Weights of a small transformer language model: 7 heads of 64 (1 for keys and values).
Each number is 200 + 30 x the weight over its row's rms, rounded and kept within 0 to 999. Layers, rows and columns count from 0. The size before them is the row's rms in percent of the matrix's.

# up: layer 19 MLP up, 1216x448, rms 0.21, rows 49-58, columns 0-111
# down: layer 19 MLP down (transposed), 1216x448, rms 0.198, rows 49-58, columns 0-111
# gate: layer 19 MLP gate, 1216x448, rms 0.198, rows 50-58, columns 0-111
up49,097,168,220,167,159,199,197,280,204,144,188,113,206,238,188,242,257,175,200,198,184,210,185,166,226,186,159,132,225,241,123,183,188,183,220,210,201,180,144,220,208,210,220,209,163,210,240,254,239,205,221,195,220,254,233,238,208,218,177,167,246,201,229,235,203,212,209,166,239,230,220,202,191,125,233,174,177,185,193,202,182,203,227,168,237,181,212,176,150,165,241,186,240,154,182,223,179,226,258,184,194,195,170,199,207,195,193,196,213,198,222,230,196
down49,100,181,171,162,224,190,182,180,172,126,189,172,170,245,202,197,239,243,172,198,222,162,151,184,209,261,185,226,150,191,180,218,207,213,224,227,237,192,195,168,181,223,224,232,201,202,199,169,194,200,181,200,214,263,172,150,163,147,203,142,211,226,208,168,250,210,231,208,123,209,210,179,185,253,167,165,156,220,215,190,212,148,198,211,213,184,190,219,236,163,191,186,208,229,208,201,177,213,175,206,218,228,168,134,188,169,205,202,215,145,239,249,206
gate50,109,197,262,202,229,213,214,214,232,186,220,221,223,235,253,222,179,204,230,188,182,197,161,203,236,183,215,193,197,172,155,178,264,201,165,193,143,246,240,183,183,266,238,182,133,199,172,188,193,177,221,201,259,254,182,191,210,179,174,198,197,153,210,160,267,148,216,196,219,225,206,225,200,184,189,205,175,244,179,213,223,165,238,183,203,212,233,254,199,231,207,153,246,260,210,161,206,208,219,250,220,183,208,200,189,236,226,191,213,202,226,225,205
up50,107,200,209,192,217,146,203,152,194,190,193,195,250,203,219,199,186,199,180,197,185,235,185,263,196,165,158,235,173,190,206,224,187,201,203,193,183,201,217,208,210,220,206,176,143,167,222,215,162,210,223,221,240,229,220,226,260,241,205,185,205,239,212,158,197,159,206,191,189,194,185,266,192,155,183,210,233,193,150,199,216,206,225,210,223,228,216,154,196,169,177,197,214,212,204,199,195,172,218,154,160,259,204,212,201,163,223,141,198,162,218,187,218
down50,107,223,177,184,214,203,148,200,205,183,171,214,183,194,242,138,217,234,190,235,166,199,152,195,233,217,218,201,201,178,213,259,200,155,214,144,144,168,173,256,154,251,173,181,221,141,173,155,131,195,217,189,256,186,209,189,214,179,167,148,188,213,207,224,245,240,166,138,217,228,187,260,166,186,198,193,203,194,167,250,211,192,230,201,214,180,203,207,231,192,217,198,225,205,180,180,245,185,206,190,209,223,178,243,187,180,219,193,172,217,234,232,211
gate51,098,182,168,179,178,150,244,200,207,230,211,212,213,221,181,253,221,157,202,194,160,218,197,205,163,184,201,222,191,199,179,213,128,171,233,215,192,174,222,187,237,256,202,147,174,207,192,217,174,152,191,196,189,207,147,186,203,247,205,233,207,223,194,203,193,175,184,184,180,234,197,168,135,171,239,215,268,214,205,184,195,220,256,200,170,206,224,185,202,201,184,164,166,210,193,171,195,131,192,214,209,223,186,190,202,175,196,162,215,224,194,199,181
up51,100,188,189,157,182,207,189,215,120,225,193,212,247,206,162,180,180,161,162,213,229,214,212,199,164,259,105,175,208,167,168,234,145,240,156,189,255,205,175,149,190,213,239,188,189,244,239,231,193,213,187,230,185,264,224,217,221,219,165,209,203,175,204,196,165,168,212,185,168,230,245,185,168,220,151,170,267,226,149,238,190,223,193,211,236,174,150,184,200,203,186,178,181,185,226,148,192,208,136,235,195,247,220,235,215,199,153,264,110,236,221,216,255
down51,102,150,187,213,183,265,188,207,209,167,203,198,201,198,222,197,156,249,165,229,182,204,194,133,211,152,200,193,234,241,191,219,212,222,188,162,153,186,181,237,194,191,163,170,220,177,192,219,267,184,290,168,203,262,221,207,150,235,232,195,196,184,161,179,136,204,148,176,180,185,221,219,232,139,180,180,185,200,209,188,146,212,254,179,238,215,224,214,170,181,156,200,212,182,189,219,201,228,196,135,203,218,205,149,141,155,270,238,153,275,200,162,219
gate52,100,118,296,218,187,179,189,232,222,201,193,175,155,228,192,215,165,152,250,193,217,211,196,196,219,174,247,216,209,184,182,214,197,204,164,173,208,174,181,231,247,121,198,216,171,181,192,204,187,219,194,186,226,205,203,168,217,186,176,193,236,190,200,190,199,194,161,196,201,206,136,187,234,194,232,164,186,175,202,191,208,180,209,194,232,201,229,169,309,210,197,174,159,179,223,196,181,152,227,245,177,213,181,197,199,230,161,198,198,163,213,171,216
up52,100,247,202,181,171,203,187,210,219,140,215,184,182,173,229,207,279,175,203,195,248,212,181,148,186,198,147,222,186,132,204,217,187,185,177,196,176,186,264,200,168,148,201,207,216,132,223,215,185,165,165,152,167,181,247,211,172,252,156,152,196,147,216,204,144,199,168,263,254,135,190,180,184,208,184,207,181,222,197,221,214,231,192,188,147,193,189,202,177,172,220,156,173,187,223,180,216,222,204,186,171,169,203,148,236,199,184,192,206,153,236,214,234
down52,102,205,272,197,218,212,191,151,159,239,212,262,246,195,175,203,138,210,142,201,216,203,229,209,209,215,192,196,196,228,204,181,223,212,198,164,146,246,172,180,221,260,206,205,196,214,248,223,196,195,236,215,197,229,226,171,243,200,217,183,159,242,221,215,219,217,242,232,227,218,204,210,202,261,148,98,181,130,208,152,235,133,219,238,192,195,229,238,188,193,226,229,125,231,196,204,184,221,186,173,197,235,199,189,186,206,172,188,189,251,222,199,209
gate53,102,183,199,229,185,192,192,197,175,202,211,187,202,244,242,244,191,234,228,143,241,209,194,138,223,146,205,231,194,239,252,180,224,135,176,202,185,151,202,182,175,180,188,189,226,195,207,229,192,263,195,227,188,183,164,175,195,241,195,252,198,178,199,177,191,194,249,205,206,210,121,184,216,189,190,163,181,139,145,240,165,236,160,189,191,225,155,193,207,191,265,229,230,211,175,200,186,202,243,174,207,130,220,205,278,260,226,161,191,190,210,158,170
up53,099,235,197,219,131,177,168,182,191,190,178,147,217,212,206,210,212,233,190,219,185,150,235,238,175,181,227,181,232,219,180,157,218,193,197,173,186,160,215,152,228,205,190,188,246,174,186,154,209,206,183,179,173,267,220,193,182,207,183,231,234,157,212,192,189,223,161,164,196,210,151,187,192,173,254,164,228,196,197,150,235,167,179,236,197,194,228,203,169,191,190,182,221,166,174,193,228,287,188,140,224,216,166,177,241,254,269,247,210,214,163,262,202
down53,102,185,267,225,243,192,206,179,234,151,193,162,209,197,190,237,259,224,174,197,200,127,236,172,253,189,229,208,196,194,225,144,228,182,204,195,176,150,200,166,233,189,184,219,188,176,192,217,130,190,196,222,184,228,209,206,191,271,179,252,190,204,186,196,202,198,192,224,211,184,181,186,214,195,182,210,249,182,213,217,189,179,204,228,164,210,193,170,91,221,219,240,191,219,195,197,179,200,217,271,184,208,234,226,237,211,224,200,194,217,161,182,229
gate54,093,196,244,221,184,205,223,209,227,165,202,183,228,193,208,183,222,211,208,204,142,236,178,208,188,182,235,194,184,204,165,186,216,176,242,205,194,211,183,192,121,201,195,172,221,277,168,242,234,152,245,220,237,187,232,213,193,182,213,201,179,235,214,200,234,188,205,208,256,158,156,227,204,247,182,265,190,226,217,186,240,210,275,210,185,212,225,205,205,225,163,234,230,200,242,206,185,208,203,215,223,191,196,210,227,230,195,185,184,203,100,217,198
up54,093,160,215,216,174,223,187,169,213,172,215,199,196,203,202,147,215,225,199,214,189,231,178,266,197,170,157,209,197,216,208,212,189,207,195,237,188,202,161,200,170,149,216,202,174,211,188,151,153,158,230,228,163,201,194,197,184,212,163,173,235,211,193,184,178,151,212,263,234,216,154,169,235,271,184,226,189,184,221,204,200,215,239,181,178,181,208,155,171,241,158,226,226,227,144,189,168,195,221,223,211,193,263,192,235,208,210,152,242,126,159,211,179
down54,096,256,237,231,177,181,242,261,244,199,185,168,191,185,174,184,232,115,221,209,210,190,179,223,179,181,216,204,181,197,151,203,212,233,210,214,199,169,179,143,122,234,168,135,206,209,184,163,197,236,216,256,186,127,201,200,182,161,200,221,179,149,221,306,162,164,210,173,204,250,173,209,197,181,140,226,233,198,206,207,202,186,242,237,166,187,214,242,181,201,198,201,173,148,144,147,211,168,266,184,206,224,202,184,169,175,186,241,165,192,229,235,179
gate55,102,192,205,203,192,221,214,203,179,213,178,189,164,213,162,193,184,253,173,194,149,209,215,229,171,233,241,200,167,167,146,219,220,175,172,217,231,234,226,196,200,174,169,212,206,204,248,179,182,147,222,210,214,231,215,187,148,186,180,211,210,222,154,189,216,187,201,183,221,201,188,178,183,212,175,195,179,225,216,175,167,231,242,199,188,273,251,273,233,236,119,211,198,219,227,187,224,181,182,181,194,229,218,221,223,156,245,230,215,182,153,241,152
up55,103,197,223,172,160,199,225,247,225,226,197,211,208,212,217,235,169,173,169,215,148,194,181,215,156,210,164,256,225,234,203,177,175,222,237,215,226,180,211,210,189,201,188,199,218,203,169,190,194,181,208,174,210,205,247,211,218,220,219,192,157,258,169,168,244,236,204,137,180,226,189,198,218,208,206,192,194,185,160,185,206,197,204,235,172,247,208,181,212,206,193,233,138,211,258,175,242,224,222,227,177,232,201,201,152,194,178,213,173,153,204,179,209
down55,105,255,233,270,205,239,185,215,236,203,255,226,232,179,176,188,183,189,197,205,239,192,168,214,154,142,144,207,230,165,207,214,232,233,230,191,220,219,208,179,210,231,133,172,248,234,133,183,163,202,222,221,187,185,194,138,227,191,158,243,235,142,240,205,159,222,273,150,163,246,169,189,213,202,199,199,224,244,219,175,223,185,173,159,209,243,221,181,231,243,212,190,215,211,251,176,235,235,203,193,192,206,169,225,143,223,197,219,215,227,188,232,189
gate56,100,225,239,225,169,196,218,177,224,206,217,230,278,187,190,201,192,176,183,204,196,161,223,184,173,194,236,233,234,157,166,190,182,280,201,249,179,182,233,225,225,201,197,280,175,184,210,188,194,241,175,211,228,184,141,183,223,194,239,196,187,203,172,193,193,242,176,180,260,197,182,157,230,225,195,174,191,238,211,236,193,215,165,158,170,237,174,212,197,212,206,188,166,199,208,218,185,201,229,174,151,243,183,180,195,191,211,169,210,253,246,210,124
up56,100,193,229,212,179,169,162,184,179,201,188,212,182,211,144,168,159,136,191,169,224,175,220,257,202,210,219,201,215,179,165,200,176,208,184,207,188,231,232,196,207,209,152,142,276,199,146,186,202,273,161,207,220,215,242,197,234,192,171,194,165,177,235,206,258,223,192,161,195,263,239,171,201,166,197,192,140,234,165,177,160,196,244,197,218,192,191,173,215,206,153,222,189,209,196,216,199,222,221,186,193,245,227,188,198,174,187,213,203,226,207,240,197
down56,104,225,214,172,227,212,243,227,155,230,180,189,211,194,201,144,199,179,195,178,199,203,202,231,190,189,238,215,232,201,221,299,219,187,228,173,175,189,244,227,169,197,188,124,169,257,216,203,223,210,207,162,220,156,205,202,159,179,229,266,219,194,188,229,223,232,211,267,229,186,208,101,254,227,179,188,243,193,233,210,210,249,203,192,215,218,169,194,184,170,181,278,209,171,187,214,216,174,226,218,176,214,191,191,204,194,204,236,238,140,216,217,193
gate57,100,191,202,208,170,225,197,190,174,225,210,195,225,217,193,196,192,181,227,237,127,236,162,212,187,203,169,191,158,189,179,172,209,205,199,228,217,213,188,216,220,150,234,184,197,241,175,211,166,228,153,144,195,202,211,185,173,259,182,198,183,164,183,259,210,244,219,109,144,202,206,179,249,220,192,215,208,156,163,239,165,226,202,173,202,240,198,234,148,226,149,144,200,175,149,217,206,241,201,136,180,237,215,134,250,164,202,154,170,217,190,169,190
up57,099,153,190,221,214,252,215,168,180,211,256,209,214,233,171,195,178,198,196,176,255,223,274,225,228,213,223,198,213,178,203,191,228,178,188,197,188,236,211,157,216,172,164,131,177,230,171,192,200,211,240,176,203,273,186,170,156,206,181,189,156,193,199,203,191,197,203,236,227,230,187,266,230,223,182,209,179,244,158,241,165,208,259,170,142,198,207,190,198,147,179,178,170,260,156,187,186,192,136,227,245,182,216,265,195,216,208,217,212,225,133,208,233
down57,097,189,181,143,213,162,185,163,254,109,199,201,192,115,211,176,234,203,221,174,223,199,191,178,209,178,200,247,178,217,239,230,209,236,283,166,238,196,204,246,194,164,215,217,181,172,246,243,222,187,241,227,232,168,149,193,202,211,188,179,200,216,206,137,245,220,208,172,241,216,208,209,251,214,191,200,212,201,177,186,146,164,267,226,209,228,274,223,195,151,241,159,195,217,192,227,191,236,225,190,182,203,190,201,162,209,198,188,231,214,194,188,202
gate58,095,207,138,209,181,207,268,258,239,255,216,187,212,204,181,190,257,239,188,196,169,214,234,217,244,243,129,216,203,180,213,258,201,184,215,167,208,198,194,155,213,215,198,175,200,220,221,210,187,202,195,205,174,213,209,188,220,181,178,234,175,209,189,192,196,250,194,170,186,238,246,196,217,210,178,184,207,189,182,182,223,161,265,203,173,185,230,211,210,223,153,171,204,161,218,172,245,194,201,175,167,217,211,130,236,140,190,237,187,183,221,205,197
up58,100,219,143,184,165,196,219,190,184,206,215,209,196,234,216,212,255,199,206,231,210,198,189,195,237,230,197,192,209,155,144,171,217,205,176,159,216,222,161,185,168,207,176,203,176,214,209,220,218,187,247,191,182,249,175,166,205,208,194,183,167,217,218,191,158,209,208,185,198,214,203,219,153,211,185,223,189,169,203,123,236,223,214,211,254,228,186,172,142,188,212,187,164,147,216,192,179,219,179,238,236,190,227,164,197,197,250,234,197,215,190,167,194
down58,098,154,204,231,157,173,186,226,182,174,196,238,175,234,214,281,236,244,235,199,205,219,255,151,170,191,194,182,207,199,199,210,207,162,181,196,184,211,212,153,207,269,176,194,211,280,211,248,175,180,177,189,174,218,181,221,256,165,194,161,201,173,229,228,198,177,210,214,210,167,249,222,172,191,186,180,189,230,209,190,208,185,216,134,249,236,214,229,146,254,210,189,178,206,228,238,225,156,122,215,212,187,264,171,183,214,167,242,192,243,226,179,252